config.toml
num_attention_heads = 12
head_dim = 32
bias = "none"
max_grad_norm = 1.0
doc_mask = true
Each number is 128 + 32 x the weight over its row's rms, rounded and kept within 0 to 255. Layers, rows and columns count from 0. Numbers have three digits each. The size before them is the row's rms in percent of the matrix's.

# down: layer 4 MLP down (transposed), 768x192, rms 0.239, rows 487-510, columns 0-191
# gate: layer 4 MLP gate, 768x192, rms 0.26, rows 488-511, columns 0-191
# up: layer 4 MLP up, 768x192, rms 0.257, rows 488-511, columns 0-191
down487 101:183203128124118105112156102083123128098112167156091126137152163158103174160089185060150117110094129114129082119140136063131144133157082083087092127130180124156118097135095159149146127101154096116143140111124142131191096138088164141074111134134131112134080161172136114158143102142138181119184137106136108086125163144108072084187152147116141103117095141152117119143086135115131166123138160144110135154143055185127137123174138130160177061114156160086094150175089102077086153114051169091132114180071094170140153121149088164130098109179114107048106155132092145113194196136155185177
gate488 086:164123107173093129178115042134140166159094156143127115128140172155126146137150140160111144153122121145145194137147122190149125185097091115072160162098086105079094100144107082081186125062145079149170172087149172123168129147136103129111032116160118135107127129118159175143124139126151151083143120111149118185100139166137153084094121118203161099125124093146082116121104173127134143138135076099109121090159099172116091132170174069124111169213132104130114153142074144170188117094136113067127118113160124111083170190113139080147135097142136113167067146104172183102133159128076128158
up488 085:112164134140137098085110157140108150138098056174179088080133142132162090173144123122117113110107107115122152153097165091147104129136108110132116134140102127100115132076079059069156122147107142106123166086137162147144145132120145112159138227147135170148123059145167202138124101133103122153135126107192125108092163143144103082147193132106139059105071126136148124150087098158176084131110157181149099132132158115191068100132149143166147117174111140122084168168089111112184127109126155091143156165180095057095096161160179110152106128066101182166194085104100133103107189134088135169
down488 100:163139090125081150165092105093096163107064151090117105149171155186142129146143129093170142116131153095030152136132111150159102127105151148071132124123171114141142186128170138113167171130194079156133160123128132154117106116115168193131119142114096147109174148146155116120133132157142121109154128171163125186178143140147073095152147118074064129127095159143130120073127144138127153168145138089082048147131100138196089154136122087065152134171161137132126159116052149151119147099061132220096146072137142111104146144103098100090158137080169099108177081147122197194135105147116147150
gate489 107:121176144140134136154086094144126135094096163132152152138166125183078192151121078147116128193151112137085128167107108122118098146092125115155148134155093095164104116123056128157175140160160104121157090136098116117106163109071155145103155186145077159075158145104156186141096119168139131140148113166030189133116128084177143132161141177156169109134077125059080159096079178142133120127107158182151136121104107103183152122086071146109108129064083148131129125069116173150146213183191144093132133113085112129153106123152169087128144096152103147125170096126143091157098166124166146078
up489 109:151097130128101174033135173086167179144125114151028163135208137144108126120123112140112122140108177125091128101164124145136092181141153058185138128141079115149082133158134145120158133120137142146191117144148160168148211172114162167110142148085186140151164096077163164204097145129162121116142157130123086144161113130174134114136108164154097155125044135066089139141111164081146115119093140197124102103100121108064177113090132123128133131121100092187109156099139128120112131122176104132108108112107112113185137154156156120104092143108108204079175139110122065136126164105133147092
down489 104:152164152128124099103125183109108134139123085142104185091136112156124186116165107091106117126229097140169061116121103166101173114103117052137143166197155134113098124175128139162148174126095104070126150119096164125148102161028163177158155148085113175147134144128150158104065104107125148053196114122048163118088181112125152130125118156149170147105091133104102144104091158166176104181152110129135120103122090105130135113111148109114091135100120143099156140160096102140138162143163150104135119156147081109173096178162147070123049118171102101138136141080172081143086132093129153143
gate490 127:140172128142147155086116092099131112132177138069110144140200115139137095132117160132133144114060152136123094158123158135086142145120108145131149173093101088107127101242115164095097093144113130198162101177155101132122129152103057157152112127124106126011105110119148146209096172125192130181129122099151131165108135136126090132141162165167085208184099068131104146137227095151040137129144174105146141152179125145125125168079121131122063120128116147110076149153128128130113124167099136134088119145103155110142153143136136162137110106141142106111183119137110063102116100127141094121
up490 107:151179142105092155077125145142137089160140173069109137128163148129145149152121124146143150124059132127122090152053162173087174111087074146074195120120145118150159126166091131089089121136103113175167173106153059077137106151111111084148112135138128102126129114167150174215155083136129134159127094116136089126115130097112101146098130218109109152168074131107139157141208092104085159089165124134150158150188103098134130136074076157113121160147136138139145136170169112128107151147073060160155093083159141096184104127105111140167137108091148034117165142189187146119119143147139136112
down490 109:122127135137141156124132144182091161166148189048168079143170126113094109024089155125177180117074153097124151133146141051190151147135120101148121157118151103133174136094094150122084177143130109117181141079124091144155129069090078135080169066135125116054119122104161124149167111163096138119090089118084133126140132144120091093129120184181096136177076113122100138148165136107114094179072104149128132124159158181155133159130127125105088107125081099086174140157144129113062093080122139126100137075180144090107093139136141093183139125121151120103159113084150116125101117190191099147
gate491 097:158178089127146127061178123112155152137159093100105128108099146113184069137133156127152160180170163133170145081137146129138139064130116174119146150159146132155140091181079138104139098201140116100133168154200114098166120137090171056103117098169150140151149130153073131126107121154136121142149096085153124133152113079104121106117148149162126171097113155078167115106154182207194140064141126177148065123122112182082095145127159080100121091070123143095073121092109077121119153163133114094161081157143091059160121119085172119102136077100078086113082113141179133148103098083130119127
up491 094:112075103153141103101087122158124122133063142152118077141163167100137188164104124077157084105089124149139103140126170137120135188106145175200045107115110111105178147194158087124180141137080114117111115085107122129096112118138109125160130123166115105085172123118154141131134126138106122125115085136115106194079165106139057100105186162162114065124123116123120064146155147123113134210151136127136163089161147097104104125120053127119119174119118207129106128163153094217119120065129112140159089085121133150104169106163096091041138121152063168155156169123138148155080126114117110107
down491 095:116132073089115154134195146120139069115100103108196159163153166082150103100191139138160091154166214140141174127174187134108085137123112153166098129194142118193114157092079110121138133173163202152144134154136099107126106138088169139103151107142137140067102128102120125152156121125128113155143101152133108211101112138128156131199109163138132183141136160124123127097125184139176111128138116161125087084149096142145156155115121092133186155097114039122163156105118152196172105175112172092113107071126165080148121102125138104099177140114086156145169196106083101149133120118100096181
gate492 092:157128137184133146165076146134096142062096122062136145082119155092136128119164147159147143117135128110133148153127134131163165116121132149158142150198141121071069162184102131206137171117156177168169139135140084114138133177109120125156135171126074118132138106140157088131093097084147158079173094133144171132083178128152145121115102116176138089111129131116147074116094129148154125146176096104110138134211042120113150132174100083156126141159116146157191110119170093129136138147088129162148099124105171184034152114117124141176103114092186085214119078072106138151074126185097162131
up492 091:117141108128134110153137179115016148129097152139124205094090103093160126093133171065167148092112112114132144115165157126112145113070105080191100140120189081133097143087135158168170151134168155142139163117150124138130121142088118158178117100139150118161125129117188146064100117062129130111143093123152125201163129168124164133156109149152170136105104155149164074158125122183110168165091139079188087171126091159095133133073127151117124198132067147179127145099154124064125137105072141125145129080153136151067141149119093126216159133164168120146181076116125133145108108107090135095
down492 095:123134153167119114193133131140163115146118159077144108112100115075099112141080130162151120143123114142121165135077163147122119071107151137155136104165161111120125157165102065138147112113161139154144059084079130157171130117018139130140153121115067081147134115121166135105087119169176111093136158112124100135080048145111137145148127131099128135110154142109156082149098121163144082200097148087077099149111160056092097106106090131128127058189162139165111130135153096144097069080070099156098116150106176129103154151144123100149133077127146075091111087103095223184079143101101085093
gate493 110:101156098166099142090062115104185107058158100163136160171123149129153136106116193145146104139182206104114134166118082158118136117140106114078095121151190131063157106135138131089092156163102192127076164094113088137116089163159069107111087178123150112120109093158074139175094090133154099155133137149091103120126123145102140145181069155130200075132104073106129101095128068153146084096176103088123127130188147105131120047167087167091127152106084128076144094130171121124130161121124052145124136141148126163162100159164128133146123116121065125078133117080128110174081125117128164115
up493 096:152140106189121138085140133002071128171139156109121112089169154132142155164102157084140128135093126181154103089151203119118172180142151102121134146144127137185119156079131120157149060082178104157157086151121187151109114083122168125183168110140110130160175133098124098118078168097178165126146213109179070142110070137111132117102122152108097056087157101180122134109162111088163135156147167120081134132125094129138121114114113086156103098102165162113092160097155121134143135154043099103113103138122120127154117144098096102123112160069135135157108092075157136084099096100143099093
down493 094:122103134120125110147096115109077187109194177143054155145108146121114148143155128134070133110085105158112145150135097084086127096127112120107166087079105143095087079152140154141126073156131122174120108107155119161142123136157150149172194193123111075162080119107059142157117050124117176147085123115131093084119130089125117120153120109118110108136139133105176135076094151135143146120126092192146126189116033088084151104134142109120105103141135104165099110040181176169149140134187108155165128102112148135111128183109158089104160110120084111106125116171220158102150175158149059097
gate494 110:145151117107161156135104097182139095096098086091132160147097126148109112161140133117145133143148170157114082073074062109131140203154104067104077073106094179077093132159072118153112106137170186186164160158124167155159161086131123099098072124116130123133142202117119155103149057103192180163167187089103186124133146163121133142062134176173144084177145135121097118140175106160141108118120122073060166131108103098153110118124129119110101191143066134048118093149055161080144109146117135104108132108180106187133120134084130130143128107118108146158120120135160112123127151133129150151
up494 116:138149123110157145080129144140126110118134120096124099120118121172095115097144129066154142111149087139119103072102157093150084099125124135144127157106021104132096154147121162148126079086120131112209111081111184103118181105191040112153067145107144190124145109121159082155127102113110102119157168152129212135142104126099105079177121115104169142139095126109164094195143115128064094145130152126146073121105112189105123166102075117157180120141117112113124116133094187112190164158165108108131155135145103158083086138118095116105046126131131087128223158103132116075153071103105149122
down494 099:121159167092128099096131147130143144148122162128113132047159134102136179141105143092130136115098107164116138202152152102103099118149114181126160106142148115192121126074185112124039160130154102087054151155109104097107127081000152164122147103115116125155124103138170172108186135204118098114120112120164087129129145075119183122176088087131152143046110186132109138116092161087133113156112150189143134133142138142114132116176133113104164106140141109099167152130148080143145131145162138132160150128107107073157165126139142137097116149118129084083096191136137138191176182156139136113
gate495 097:115139159121124143089152161144186140150112093168112092088139125191091179099091076091144147104159139097099093098128170134141129125098144116093145129087078113120136130130115141087137134131101097165153146072126112090151106170130131080052113119175148181130124172140122146091166099163149142087192065091100126125118145050109106123161139126036175097122132120141078187129085078144133137131150108107137150088157118083089126180108138177113160141140108140130099140072155128169155114175115122171173130075054118177168150136155134113128132218113043104139027111129110123115121150134096113148
up495 091:089120141103123099163094123095118169076121175138170203158178136082166087123109214190131191180144087084141138167084111138089104063092086162140080176143117135110205129090111127164101170132153085137160120155155108159067163133103122147170120134088075156120144109112099083196117142115115077172205105112100143167098191112173154123123137140117125169149119107122149088154167169119118132122142175143141130114115075133175132186091125148131104078134136133109095122152117139085146129074103126116075181137112092155107152150131134156099093110143103130075152154080161099182151147104125141078
down495 089:178136131142144083085128163145130115170135099141101121098136121074110138134137134191105175080177137037147133190064091080106147135107127123100137202150116085110168089111100079178139105048134179178175044111158088132124105114170120099080215119148120084126101099155203129163106128187095124161075094131138155156143122087142128145086162165154124112073115164163163118146091105106153077114090076113107156192135116142132124069133108088121150149102104115160126142126149147112170107132090160070097133163128139095183128109166114131134133156165152136102119141171107165125144127110129138080
gate496 100:096121099114092146157185135098139146070082127075075125122145091158154109101226101162123102101100155181138130133097080107103160098165147102113187104081071164134181114117143163107122152157117141183100121171145147102156167107123139129159140124090130143109153152107182101133060077176103148126129112138112157098155140168152076066124176157109136094153105114105134127149149123119152155131153149021121167170105131132125172097120085135132155152101098104116082185163141106069112134109150119148168134134142129170103186150112144093153107110140085035133119028097092156147114134181100109101
up496 092:109153100146176102110143148141083096165154159048188144133141077187147130116171108140140109070109142118138169101176100083130046097081109132116169153132066100125105113175126124079160119123090156138156093091101138106145100079167175121143123155116153119115082138154112135156063137146139080139086099155169150150156136130214068201168090161144150205086121100101140083119153092103141152119135162098148125100146108133144184112094200193145112167165147153137157124147116159111075104102143121136149091088118095151071145127116141086182162118153127115112103113110184120155191122149123070114
down496 098:129137126163124132133136110141066242129155096091171132067145117117137193143133146080095137092071140114098146136106078117119145108146096140087112085151138161146138119094107124150111119114159087064168127161144193075088146076164118105163076156109128115128086154134118127126158089133073116102153179152064131111218117151126107180116149094095135090060112137158149085119135104154158137108107106130095149090144092188120168135100080092097147114107069067142075123156137151126118076057103142133129154131175146122127156124134166090126108150166139121095103098084074081170141043118165140116
gate497 103:141157133163198119144162103153115157130122141134146147184104141077160119138084105115107122109101076115173080121114100147134135109110118131138119092101200127148083094152114112055082217188129147116116145179109144047102104126157097110143094119125141116204140166095148121125095162079157114121098060145168111118096112111065071143151101108110195097152116163110100135123149110185133160131155084132097121144177140110136073135177135180128157102068140126156128161097191110131071122176143217132131114084170144101150147124142171111130183158120099112158075116109123158173172152056108120128
up497 103:071151091062157130095165153143160222162194099116125072112130116119118127110187152193095135138142148140154145131137155110143164091133165121136079172146162137105114074149097175078090160147073151119165130156102088130147125120122100078122099058188172123105137166120107125122163087152141131160137066147131100184124189065149109118086164136094152146168175149149122116126160177135140140093088096125128114118128054099134098155133138138141119167168203113170099131107121149152091053153072165067173079097131159113157104143110153136133160128090097113147204132158110089157136119140157133159
down497 102:116125148117188137078189132150108121146112171095121172147125191126147191167125066143123106086164120113109086174096140131153142151186123124100181081134127127135136125184105179039041189112141099129106123128144148115115142151121110074145110144164157150149140092095127120121033114114167127146097117144129116158168126108125100141164113100059102097152134103114130171099123105108102142168180081127112145118128109144145096174112101117157135139034162136134180152132217103124117147130105168188130124070196128140131147138071094141128158111057097060156138165128131105107124151076167131150
gate498 083:138130127095163104095135095199157118093136112133127068101135152142118115207135189144033176125133160148216133118162161099098147162141071096146131101106137145080133133122147074151139173144135140132112128120135104119127164109153101144136160138121118186119117108143091161133109137095115132118126138136113108148133098067148188158133105127130150098131091137093153137168172144094095125206161142170112120059135083101108135110161085156121093164122119057081172084155118159187139167089126088234197075135092132164138130138155094129151145088121143074137032162106158161103161110124136117161
up498 083:106128113131108113151124143127163100211093138111086147140135112156191157116141130148167136173118125098102136141115116183164121117105125146063134181161099107173100183148141165131139134126157088148120135111124134107131032116129118121145146111102113064071134129112105125179156173167143103129136111126166137058103117100141147105153131069121091136091175110179091127091093113197079150045149069057154169142151136145110140179055122077123125131149150142153147140117139075130152084147193113123110210105129104150120079170078116121109093075144136137031184153118085113104130132157112103093
down498 090:117106162109164105099150156092204101125115127132101152107163110147168094117089178130052124076083133158162107141177180098120112107171139116107154142140141153083202138164139111130061139159166157100133144129152165062127146133158103178089163107118105115116115099157080179175114090118125086150133138153146127073141163135137138150137151164084123150113104121104107171087171148099085125176144115096130150083150059063117108134157085133132140174128101119060100052118149165158075050118074179074139091172134161125141124098140127116133151059163129106108161143150148147142226131150163129113
gate499 092:171091155115130113053187103164105153147115073100073105069093152124092121160137083153150169128150139139124121146147170137102118111083112100143149171163119103172215180127062078208122151119130145137137148109180187117135108162128142181157158141132102213058111130101217121092146122122087144128080139083119144121196148146152114144098164112124165161144193105140136145076129140116145184139140131173125119170145134103122113166180151148135151115157131114101104107158077116136117116129178165100095160113124137109139130065172105102113097193125157100155158102105146146114113106093169042140
up499 093:132094120134141137108145124120095149133112135139082097139108114159125097216134103126154143150153105117165085120155106107082135133125110101149155173142142090093172138077070057120076136179126137132145145125109128033139115146143171129205173104159125157082140119120159101066129123165152156108107113069167186146110107148145145118123131153146160137128098100100142132115164144143091111173165139179141076163119090154172044207171141158126149114128081128188112123199105170160127143145170133096114112088131168128189157083140142087140085167116175136131152073121168164121053067092166082097
down499 095:148135191102104185145143097108084122167137154114139203118125134111150127184173136124080105058130130126107087142161109143110116087216110115211063106152135096189131084148115141117116143116097127189114120123128146122159157131139141103220078127083096112158089130105175150148115090149110149128155131123131127095128174131102130178131125102124095000123175120084112129096140089149179096087159145177153104108124087126145094159179079114096171129117138097152114154149121087095133143085089049156173128131124135155111106164103100139122137104092161149105105136146181206170116120135164140111
gate500 115:195133129183109060156146100059139168114207160147123086159182141116121115081130101128166101100131125149152175119233101116162179135141171124178153115136099112133187099153191113139124168102126186157148058093163141106187114099110143131117128198079171123129153159077147138181093137068095051119112126134047166137114171109162153130128114100174105114103086128151142129097131135097114154094142161139158110115133100143141138148103149171108114163141116129149124117106131098154200155101186079094168140114137111124101158119098161129084132156139073154111129092127106094160168156124089113084
up500 102:164206129162159115128117104145050138084076123119140135152161171100120127086128167122196159144106082140139158219104135084112069103143141134117144077169040108085160086137174178084161106079087146164169068106083165076135121135129133144150058132112125095091123136114117144124044061121089152100134093149147199150124111114162148119126130090136143107097129152130185137099104126097159086162148136148167122126114164158133103119166090124130164137149097165136151160165136131188149071126130075083157126120159102103137145072126149154132117147088138160120045125125156162112126118163125097165
down500 109:144186129148160118135147128132131112186106088129130170209159144147153143131107170143138110170180062121126169122110127050121143102099127058150129124133127135099151101123170132138100083151099062134108122107119122099166161106106138133161067128195114143134097101090137122097131082126028122127128165164078149153205040149130130121122118122182140113151120076135159168143130094107118138108130114082111101125084136236148186101122117123164112114172158155147134151144145164099137177152154141052143121073172106080121115127139094132110100121074170141131160119115122093180121146210159090152
gate501 097:137094074132097119126122128160180128127137115150124104158036176122054145180083164156099101106137140120088116137196206155074128126129095154100123160139098140097112155171080160131116181157105159065126116128123082124135115107160133070133128147169104106153156076140095114184167145112101114078154078101069204142113127117119142095180082119064143075062088108111088133153150086151150194140145110106160164146117109140150083100168116123132125121142096107142062108107082154167125145170139120111203178090119130153109095111122161100096184133110069101118074123142099140134117156106146151171
up501 089:124107190111137124144168139166073154135107100090196111164148098165148140112157124066148119139098102070119146108121134135135120106153083100113082122137146094106161092159139148159131124181130137101131146174158141166110131038104174119153136110063201090108166128139139146092154111141125161153112115127127104118111096156124156084105089161116103174145117166141140177109191157112121134163164136148109119078206144107103202098151139106135124102133192105182201099115147107145162099131088099142138065158096167145117166162171122131119121120153096126145079126138177079132046184045112044138
down501 096:144118124123174111115143133166129094109160095135123137095143122118082114105133142120142186188123129142096160091160158126092190113105113120127119114153141116147092110150150174096106169188163121144127118101154122088164109114155160067121155157160149139156190119159118117159165150112203112121093123072134148116135154162135178107122052140050170123253104097084101116080147146175138112155160125127101159136179123162145117189130168141121197136091102158179174089166089173177167170127139131024114107123081140124139108156169121110138171089164129118207140090122105102133123132104150170125
gate502 108:147125113107172140112120118041162109120091121118111097127106108103090147091104097170154109146111080101120101154111147174121135090136196111130116147092136114162131164135134099147098079112127184112112144148156077171131061141207102132095086140075118100160126128128130104142121097175121059146143151149138138148123122118181165147124190102157167105118143164127173164079094175182093162129136148132085108120138092151120113123214169032141125093162125065093119056124144102101142119134115173144099095108172050083120114129156128097027120096135104140122128138080060075167154121160132136105
up502 098:176131143140084124131150098147151123138141125130079092108100136126166078119143072116135115214132109119160105192148152149146137168081152085167164115124142118122075159135092167151102128127112151118125108102129156164123113146103120134123145115096069116149110112152150182108158085146153046176147095117086101068106121120057178146106128188154132114133129174127055146088149118217141138099117127113142148102168123084148216146104091118098127126171117168068115200145064182134116065075136176138154137102140125069099127171129114154122158170120083141171106176147177101127198157107162138127
down502 102:121139149097088074138138110073124157190152160122119146130126062129162123098100161151200086128114101134170084129105147111098121146108119136191108148121131126164167121072172095133138120147101208116072113133214148220128086119075142138123131073132122153156135134135046141101168102124124086089088131115138133106126141107202131163107119130132085116087091177108090082127110122099087107132105138098148080101077160158107124171108131082154096098131183127106082124106122151100116088072110038110125089055138109154091175119139080178108166157077134127108139133152124106156133109149148105184
gate503 102:089122164190118120158155144133156139072135086156181166211155146047105066109150115158115155107152154146091171078148111139144095168133172117125105113153084138124150075158150097153125137140094116149096161146104125082115073112198163146165162111104170077133144157162159099123132047101054123134106157149142162137090171155149104176079071142167152113138037077127107047168090125139142157133165128106158129148109133087121119078099103117097161127063107156089123139058140091128117158147105131101128151129153093179116142089105144166106109124109153190097152123146099070136114143129145120108
up503 102:118123061153145135162111113140133141099158100146147135197110168114133150144068075150085083128152102058094145097079085102057128101132133200124100163148081110095152094104128185108245152141171064115118129138076129143088103083121164133141123118111141079103181133189192134128151123116190141134130078139145172136166106099150173148146100160134105129124108125140114095126148121197145086193100097104151152122137131052128128102139156090125161133090136150138156140104098106151147116146101134130166119146167093113148143111072173106190124184123144151105146100160092090200148140174133078110
down503 106:120133129134110173075095104150149119121137116155137065122114109156125128065150069122167138100045110117126138093118127145157115119171152109170129111104095132134125122158169109118153100089120192102142091146110095105090145159057117050176132116098042158091153124100121136136106203120129034098116127099109107090151189144092089131146153076125157154095165124214151175119125099087150153191114104108122150101119098107127114178194170115125097155115120163132137133111182104131065084115151101106159150150059107135125093159101145092112092060094077077117110154165132089115169133142156139095
gate504 103:092105154091130088123130200200148112043093131115100085106138167156131148072120076125098154105130092131131143126117131100114183083119095182082130133182166103114066125101133090147146135080166105127134109126110096071151113148085121035138152156114092093156184105136146127137157159136128142127200160156147146101125141130148123074136160152090185108153096125170104095131170110133083090131166086169129135141103066181156171156115121144174140131119159111183121148090119184100152158104159105118099140120118184071169157087184176177178165168201100142116118152148139134141116098068126112126
up504 103:156132128067105102136101126108134138105125153111053134104163155149109186107128164133137082091106180162153131122064101129114122093114163126165081108118097110104146073106147099129138138174183141151107104126110103117100164145122094145136153110109084087176160131144112109209118117099074130174159159095124116114015081167197097119140187120136182159176130093135089095104125112112134088121100106210157167168124128114118136054153187144162129132127154130172175165063128141107104101091125150112132122125102154075138176142137189137169114203135056147137150157131146109088067091133142126146
down504 104:138127111113133130152189164137179135137147155079107182142140162146158094100128055172142142165118119164156117074122166136138153153109213157107206068137152111103163141138167116139128186159119144212104157150121070104153087178124127131158115109114117080124130091218187122127139035094097125159134160168130132146146073082097094184184140133127104094103115151130128112138129147132062107170175112120083167141127095182137123081136084134176162091144125168143161159134159124125103168096099215164128116106152155157119110144117108175140150126126138130124166190122168108157148123163151161101
gate505 101:065100143102091127148142180149174130144132101098080173134119157164126146111151111143190152117114151122184128148153116118043137098124128070131130151170082133106153157111117103139109185117197083166130087135182094154173088181071103081108109073071091146170164133165139091093130116136118125127126073034092144106120144123130165141174105130130182124173139109133111150099136170066125163182184145104111123174140155211106141131128150184128149112099119109156128179110157168090187115132154160090173143168182189129131124120137117121100056117181102106098118126136110165110167097124126103113
up505 097:152134072111103140092097111133110123105159132128093108073142120115070117080160096082126128121145118086117163115125123176175106081097116150110188125124145093094109107106165139111135158143126183152054170133131120115110164122151138108170141091136123166091179134078128162192137123155162123106114172184055187137131117177128108143135157065080130109064095116114137050161196097147142080079188121131067115157028098144124115113170085132101095142115110144103171156112163130094075114097112153171077180147127079126173129133100172098109137146156166148112065152102123124110089088111118114168
down505 097:142099191097178157140097112130137182118147151148097139163110147143168103091126112108123109127117132172094096151151118147115143121178138076159133108114199119100070092175109154105115172136107144145110153120072070130114125125130101102178111154152122101132099118183079172163112114073132158147116128132075091142149111092107182140103140131201075121130166127160127164137122122118111212131163164149132142132136156199183116094110088136122144175049100112129115132088124109190111052166147155156128136066126083136175152118107142053078136136156111110123157106046099072064154058120144081139
gate506 089:123147181101153112138079150128185142091122148112109142149069114134140158091073140186117144131114126129070078166114096109085168236068139097135144144136086174123117128108081059128128152120127141138151119112136168132133142093128092180120168193095117158195084145161199138158134100175054093087147160131116092094089089124138095145140086075127087132154113101115140132147140103120150124154133121131052157153147188127119116153071162096141090093142118142123168159106104136148134207059107090070121094118202108131152101110182170163164106148134156165127162134124134118102122105098079121100
up506 096:147143142094059171140125138114175116131191117110113193142120117122112094152120154129167068178081150125113173149086055042123142202122106139217135104119101093092100109144123075156169091130149135099130169098087144140143116108119063127148128185142111140092137130104159162098097080122067161125185156091082151116117100122138068123140108136135090084125153174155137127102096088168172122129118211147083109141180109136099138100170092084201133137110137116155162137119091130124183132122093103142130147153134173115162134097159198155142117109115142083113136195114099162124051159139117134129
down506 093:115136142136082125081132053193096134138073089110144076110123142099117140137151102116103118132209158085116164131152129107153086065199113119140084151112162118140154132142096185125164145131050121103107138127070102110106136147090171124142075043130133134050160162144126122147098123109194066227136120138159135078087173125113162127110119127109143173137168092101120111150105116136098083080092150123127135106114156148094134095096140154088135104103104155102116115160159157114169141115121205163093168135093105103084151155061132160118135102138139109143126126192150134180168203124175147139
gate507 105:127076120116132114118148168146160159151121146097158084094090167129099163084157111125066157115105097112175127078181118154152111112138161115098161148126107164086096102117144186173120148107165140088145093108144098177090102103150145128081168133102100071146121106209199202147153123124101103150134146171134171104140130104090151153167112101193152086148157110127132140180145134120118101133087115135137106109112140114094119109192164114121164170051097084119098086116127099185097072071147136161153045098133144077099210123170063169125151095106107095127124128142126167112060166120114093094
up507 100:125203176142081081183172133147115065146121111115083150150178069156138108123126149131101159161149127090124122069133183130123145070128161176123113159180139121140114145096087162055115104120141106121082136112181146025112076156114102165127175147126132093104147109146157091105167138121122160103128092149142062157143142110076112110122122091184165138080174137133156119109130112156087111151137164151157124054137119097172109154102109179109095122113137087133146088148123139143175081110107103152156168094150143088138062126092130082140135189113159178113083153039112107142187155104125141180
down507 101:083124175110117152108163109161146101104114199153168155137161151130147125145094207111125076058091093083092127165139206119098153104131053136113117085067137126151149182131144094124106070117138121113079071053196046142056169134108157112134165126124089170135141138134132180109108141134092123123139108162151151087100107073083073125150087127154116109097151049191118143111109146124145139179160146104114127143109140116158164152085113153108171084131104121140117156100112122161147097075193129144131113118099133207152110127146190127090107122132126129157135171143080137138167106165139153138
gate508 088:138090039129151113130122113163111124156186088092105117125153126096131123141120118103165111088134125083232128148124133118171129109077142224109185170088149165124096136180141057144165175134159090096149155110076145135125144086135146126120060145147115153084084137161125155094150166150081063172101135126121129118037155123115110120165085145136130106130107163102146230108176111103155057139158126148083131105164125143121131133144141113146116139125154145141122117098202137067100203100136156145119129142095133163148192090158140089118147183138134162106080117113130078156142132144101127150
up508 094:167160146105109083140132127144190140155151153091145094170106128123107088140172109095137080152140121176202159157147178140080090140029104155136155140069101133135105127150120105068152153152223108142077162079129149135087179086092139115083125123117157118109110161125163134086154153155081084081103121092092128110141100137116128099159123172112133162151123188098086195125159129080130150123162111104117147149110139145126118119132131117118108157098185114158118082093229103076044176138088126133106103116120174205157133068189138123154111125150141132130167158122085131155117105111104105156
down508 094:143094129129150201109157175140138114121147152141149084159134119140183167100139130123180121156143165166123121142136091156105136167166156081128240149128178085116122151136146069134131166153175148161153111107132156124187151143137141125118067115101181146129118068138096083121149125125179168069140085093135101126070154169163187143041158155114126066110117137145128101108149114149096136125130089155164107126125107123144156177112129091096120137165111070214117131158123157074078075070133113182118098090127129098134101079035139076140130158136115102120096141128164122124065138131070130150
gate509 105:108150134129186113137144156116088135113186079092124157118072149085132101131106137101100126176182042129119137147181144201113099051087089166137111165102200103123121141198082117093127133134117162178154102086142156128149088121121162074157149127144088047163143126110111129134172176135148159147111128138079140141180096101138143158131138101094194140122146099111163110116179108126097107119133142145115092168164172151134088143123128092163131111144153140150154118082206081121126120111131180144086169112176154180132066131117170061050162098129143144144145076129112100168176118101117109084
up509 105:092060127088141107113135114130056154074120078149148139106139125125134158136129103154112145152117093117146117108118179168141131134188117135142094136108072105116178133145038190183173120148121111120120127116071098116135080145085097127122110151170082134124157118121098072151161166157106103147114112077131128145209028160135157115149173102132171166156172141000115147119124150150149143144131091142157129102158114085138120102054097128136158141090140129168098121117154132207161160138139147178119123101105128144155143143123154136117095069111132140165129148115142179131144124080170090082
down509 102:123058162148127098121142128114066144125054129088166114136165153151179132133197113094127115177154153147147157181134112140135148132163135133194121115104192091133135121102167129113100074132106176137136148126086118131111162136059128171173123101145207107124130075165146117118179109142150104119080110125057132134135115104099107086158153170110122204174125203106085152037091122091111082118117142092147102149091123147165167111137143134165079096126105146110130134134121156130132121125180057091092048101119114091154148146126183079107129094147130138132118161115075078142180126148183169165
gate510 097:130080121112085130143136093152159174148167068168182185110178089155171163083128109128115157131085147136102086120162140122056123094116143139156142169154116102112247149140153145174108121140105162177133089110104139118128064097114078172141091109137081149122193131122093162091125094118131103064141062149117157135113123130077140080132094108094128127115041140164125115142147122091107110114106072135132131086136177104128152175129093152096127097086144040156067146147153057088122188132163108099160116168111136134168146079121132130144157136110108113133117116191137122158143118186111152168
up510 094:118059145154118135134114139120185111105159145153177134116124082131115101131160111106099166151078170136088130114182126121139133150102073125170116106140091120116135149117109156163106131133148114195131091175057140135169134138111139138118156145160169136177205147168119111119183137129151136118099112127133058178132244152063116165108109160131122154100085158093099118084133101132147128105169083120138114110126117037090064117160161103109125099172116090135119101149131144115080176106140102125155190092127169142135157099066120107107224124116125132027135114106158115103125143108120110213
down510 095:096129136152155112169137091155120077147114077143085059086166097149151181114174138126167127185102141178107117145136138139099096103161139114103146121177125103109075128145115132113139108133168188095127172113099094109075140058124196165108133139115146160086189106105204145117101112134148032082096115143143113163128152113129115112121148142111139156182140183141117184116122169165119202143084123077141096149164122158137120092158152112109132113187071143181158117063128133126170067143132153085108133154137144099150155141092099048150153098137165143185159060116146100123151055129158146144
gate511 101:112129141140099118075101134099102089070127147092153137199135083181108109174146124093102091093115140154116115130163113153087112166198094109088111147166091110113124179163129105167163145201125097140117154131182094117134182117104165184144172112143138121109141121163090163094127103159088112142150158160134100091149132136120141094143119094130138208155115208168131129137146143124111088128150105099054195087144089133100161151097147121139173188150123058157098131110196100102165083141193127111158136189170118132172124092174074150163170151129039136115171113129141099152183120136113104132
up511 106:143162096143144107086116083117098108084166100111127132137126102117100069161098102062101146163110095091055028079150189121076105131170113100100118116172062156107129170143131059130113131134113093144110175120128111179120173115170133100141152105158150128109123121186153143107084105154111129199093104161161085171145134105161126093105139150141159163097095145148133095178166099139125126153114130107117184129149151143121168142122128090154111191140194071181119170143121142183138079138117150102089163131174124067154117103135118158152127141148076116093215148033126132161139114129127079144